From a checkpoint of a small transformer trained on Wikipedia.
Architecture: LayerNorm before each block, learned positions, biases, tied embeddings.
Training: a variant of SOAP for these matrices, 4285 steps.
Each number is 128 + 32 x the weight over its row's rms, rounded and kept within 0 to 255. Layers, rows and columns count from 0. Numbers have three digits each. The size before them is the row's rms in percent of the matrix's.

# layer 11 attention value, 64x64, rms 0.143, rows 0-63, columns 0-63
102:180111119104196166119121104069127182126123114151094116130104091118110129096106085127162125125195139137139131086141214125165131161120109138071102142085077088155145136153129157107156174165065092
101:143182139162122151132142090167139104158107138114096153144111109081087106150135093123145160099116130061113109136163094211155098202113183124115145113082160070143195095108094137164128103160134171
111:161175131107069171134089160138109172131108157116142138153166089106154111076119119100154141080144121135157156134095166139048131124057095131137125136032161056126101137137169139133135158153104115
088:098152149194106149139077138156101085106070169135136117163079160133138170122149116138095113157104126156077165098147121173159173146154159103148158063091141095155130096160065177143145151140183095
096:075126170136127115099102144215114110120038117125157104127136140110112145188162144076116085131127107078087154112161171154130100135110163173128101148170072119135076132135117154095131079166171108
088:108061106144129116112132124121169169164111077074172153132111145148116084112152081100148095194165158078064127150190108137134130119097095110164116088110198119173074104134101104119127085129125143
096:102094102164105095160107169142136125186100106169135145127134135088124138153167081080142127116188107080190149113120155122125136095133203082122163141089130103153099160213125107100075143087094125
113:111099129164183095122119112075117128110147121107132103059123141087136064079148169116146151122108122124132123127151169118124106087136126199136076177064135132093112172136115040163119169092084156
086:101162147071126105133140157049106113155140136130125129085123116141100125138116060175147060137108081205152120126131153131172159132136106089152119147162121115150210107080116069136088092139095105
080:141126139095138137119103108100089147150169166117156097151103155107128113110116047086148153062083137185114167120113102170176119153087163127198148156074182131149076144090125141079159135138147163
095:113118054144155157032130114128092134092109107111173122112154091139165157184168125167172115110146107142141157084065159180078121142152152076152144145157132151103155061123117120124153103093130111
079:142117143078100122105142162105132135112173148080122163158142149169152098131158068144171152181080117146073174132063156045123172087103113102161137123118136150161090075126108123118075095156115153
103:140158161216118108123170170126134147100120133097115072075120098134101060114123151140116176141065095152108161122130104107198071173129134188146116146130071140117144117123148127114065102103105144
096:107169109110125146101135085099196095158141121130119095132160170137098149147089108095139140175099164136139131162086149183165161126123071145157143122188120156126197167098108123142139065179051138
091:167117118182123106181170078145133111134172183135169202098145076144119106120152127132090164110120110095087102082080155188118056144123088143101148151132156113147117103149141108116114188077111101
092:116124150094155153072111123090151122149088132164104144041128080106156150104077138139171140160162117140089054128117136081108195139140103177100114195108132088127177111160119140115154080116139159
100:127089149097140121099139124150133141135079186129164155109202140107129185126129188136072140120146127141176204138132135146124070170114170117145117145162177110112127127060101058120174154117139088
094:204106097148114150160163078134118207083160118131111159158102111129123135147127192125164151114167095184087065127109124113083117116134045165181112159085132090126125118138107102165131123142142107
086:050150153171125142155138162150126165144092134147138121149149154169122140103096084143183115140184116113178109115113136055146109096123119140119138075097138145124120134068061115163092157103220104
100:122082107103206165109139146082125162114080094107165174154157120118142125181115158090147152127171173149151130144202119143148096079175167103143109124159102088109079107089079136101112139153185129
084:136080112176068116181113158134121152181095177121186140170091104074147134119106144135156125112123126133117155182094069117107139139114137200091109140133208137120140094135170139084162098123129073
094:159117139174141125162099120118157078135153147120099115131111123112093080078183134112069196155115100159056133146146120112184120131091155159151128092176156164112143142175156143205154073164138118
094:145126120148134109178088109180164079158138145086091124141193107113148090161143173147051143149087100138160096140107117161147161129158080142112064135146131098170121177202169097094158113120129151
096:080109147148148129123162141166114185106123113225144156106135159205113150118158068141065159134147123149196111129199124117106117112075128151105105125174108081082140156146145130117155147132148122
090:141160166121166056122108162124134113130084118205217123162086130192110077099117167160107118175142133148144119144120115156117079115147136095130135106090154179141152200170152142109108116097137122
103:101150144172092110161139169100089180083180114068154124144159114121127150121132163169125121157104156200149072059072152104107148155130126133137119089084158164102122137132147143098153044148144107
101:141138044104080106148106131142105128121153057136129194077181172113101134092183083146089108075102072123108125151094161146125172137158148132090146082142105176135130136109108181129105110147153147
087:154146140063132125110114150158086084120142132161151102088133067176147123175084147166113078146115067159151088123117098126061116129113117131045101111177127070129139063135128155141144175128113114
099:208117157196076128109109111152129153129148169141135126131187171144090113180144120138107095131134150168133114129186189101115131163165089127111164080164146164127107112050115106141138096109182096
102:121055141100144139127139104125115133039078100164136097126117136162133139177122121112162079150128099077186143120141114107080161108096133162083157150100107077116201116134125194080174128099127134
104:151076146153204169202123101128136076126084108159162081153153108169151147131153149152153080091079082135108094128149071145126148087155135115082112113153177160195137109150167149136135150124146137
086:203189130144085150170058169118161159147149072158153185125138144088157132130162074118137117138129156156119140098093097134120080103148117130137123117168094085096090145134096160171070147169170118
097:121122185091145161141154095135098097119096172092073165175077136104138164136076094100068162135150095161083082112128150142132168162119042123118110110132151122160167135167111143182112148161172130
100:110171181157161113120198108146142137072140111099119150098128108057105118108160158072124114149164109113098159111134123056130164161177177084158174121153118164062141128131150144108058127118142118
108:134126105101166169190140101137121126187101123192144142162138123072154146095078076077133135089174161111139084138090125113123134139174128100175143159211134132097177131098147111104141185136159097
113:073136138142091163108112104112136144130144144093158106112152151152112147169162102143123140213169161112156134140161126137119046142075125156100133116189111097029141153107129132148152051160116118
096:144090181116117107187133146099098160106108109153116065117138147172196144160164149171198118122122092167206149098100159129105098135122088099142083089149156130106090134131089170102164134130178121
104:162148141182103214115141119187126101141138104123111085089125172135093121156160113084075150101096087135160152127084122138107159159152114107098103089165146110139114118051129084154131130184111058
102:191146109077078149117134110131111157124140060136144118129098148083109150077131156082105166130121093100185151134073167132052111111119124139138133112097134141096094140125082081121150213186140136
110:167134128119154091156106110156116121143115067130132130082178127128103137093121224183120130123123158123089084187167125071135133078132119108134074122172117143122166135113141151157082098176088200
083:124126174094167172164128099066097131104155104108156119151113093098128112118140124127173125146202144163065132114086083096114157037131182142143097140150109066132141121156067133150154115150166140
100:186106140090139128072070128121124121127157111177134108116111160114176124095084152155193115143116110141125183101108173103116099121063039122187155128081126187170140120112092131126112109161107139
112:135225123069109116107117174182069186129162092122179177062115140121125157139098082111118084144152100088139058106146146113128112152139121099116128145135123143107167100103163139088134122146110173
104:100213119141132065120094135146108136080151126181144162096151087115127077144189153106105110124162099118096170142145193091109132071134093127138139138133104124090104095126095097150076111175130062
101:089131146047136106135083182159142116192114117144069124089094132102118131150101144143151148146170135141101132107064107135178135146130085170138132062171046126121146114167121135122135141195148160
105:177098169118077163174126122102148129124077104094120127042119065084150148164134154125104142189184140104117095089174148099168157122142135084148096136109133106174097125106085139129127152133084070
093:124170113183164158144170177102101164169118074122135136131170120073172167097058124105164143117113104101156112097164184079119110178129118074132116059117092197141143146103118119109130111142118144
116:131115128091114113090153146146134165135054124135150128158096129106176126148155141161104153150106141169154167111106093120136147088095104063172095124064133067084193109166119098089040101121112137
101:095131145147104225106118191114140144144127109141104129121063152182101104120094086151170130119132174150169083108091035132141140131127158149157087118181154119126147097057136112101144105117128133
105:141092074059165142153145124095133082124077117142133131104143134140156114108123126129140096138094138142128130132100109177090079128130137141110030189137167118064132108060148108169045146119153131
105:137170120124089129138144094129100132137122117091088080127221093114109111095176140090178099116086142098100178145107195148079161166101098170088114118145154109118148133104101141102137044113094155
103:168160081106142140210094151118120114138137140119081125093168125100077077101122091146125092095137075087123168163195143168161147084131136124104135141115104112158091168170133039104143103127098124
108:170177080149149149108076106076148104194152113124112120140174129116161112114132139137097116142149120090143150128119150191137150035131144126148086159180144177116122187138140194105114164071142152
095:099138116116105134112147141097100175101192117136129131113130126101160177125104074104136131112120182193115147069096132111106146140160132123187191123082133128148056167120115115185069148196086118
118:108126140090121144089076159066143141175125146160154110063129049085118142110129175126129188118151203140128103171147160104128129137164119118148102140107114126068081157147133090136184106190126124
106:157123153139095124097126170133123200109182117086151125089121161112153057099098099145088087156083190148127193157109159095159080150171173122128103111125134116155126147138064160121112174148107089
123:147136138032123144089181142158137132127120118099119150104148150151103159121085058149103139161095133095170179115117121152140103169075097123225152123136122183098096097075142115153141109157139108
112:131092058124124124107101086127135108111152107133095095047167104157168146114132123122117083151090070139172123139075126123106155124143137163124186145139125155130126068164212184160173113112088101
101:109143078121170064078134086148073114182111149129108041104101082138135118145090155141114159119135136189167173107142135140086114142135153101156125096119135124190128136119108104156227131129123122
110:138157154127186099148115144122146116111157120178095151162144070169128100065119068124156182135152137162086166128145163053160077122143077172176170142151082110113166134124102117139082112123166127
101:138088163131211122101165126086120154185157129153104142077129155168115111128110051104145156178152120052140130124104146139179119125075128134102101089172104136205143104123165126122135126143088163
099:151163132162102153165149087053142116119117140148118141106103135156118053028103128164080143114142151121159164104088172139160117173119087072125140153128117164147135149189170078158102147109115126
102:095111162200075115183087138146130106167144142164113123131155079135152137143046127111114086146091098086096136195127092134154049123162119150136161117158120156131107128143141124208096098115142139
103:124138157122143108129120124140231081146102079152123144112149144187131142130159125123139124076134121082066119086167082113127103123155153075076150116118062084086129102176110163170154167149096124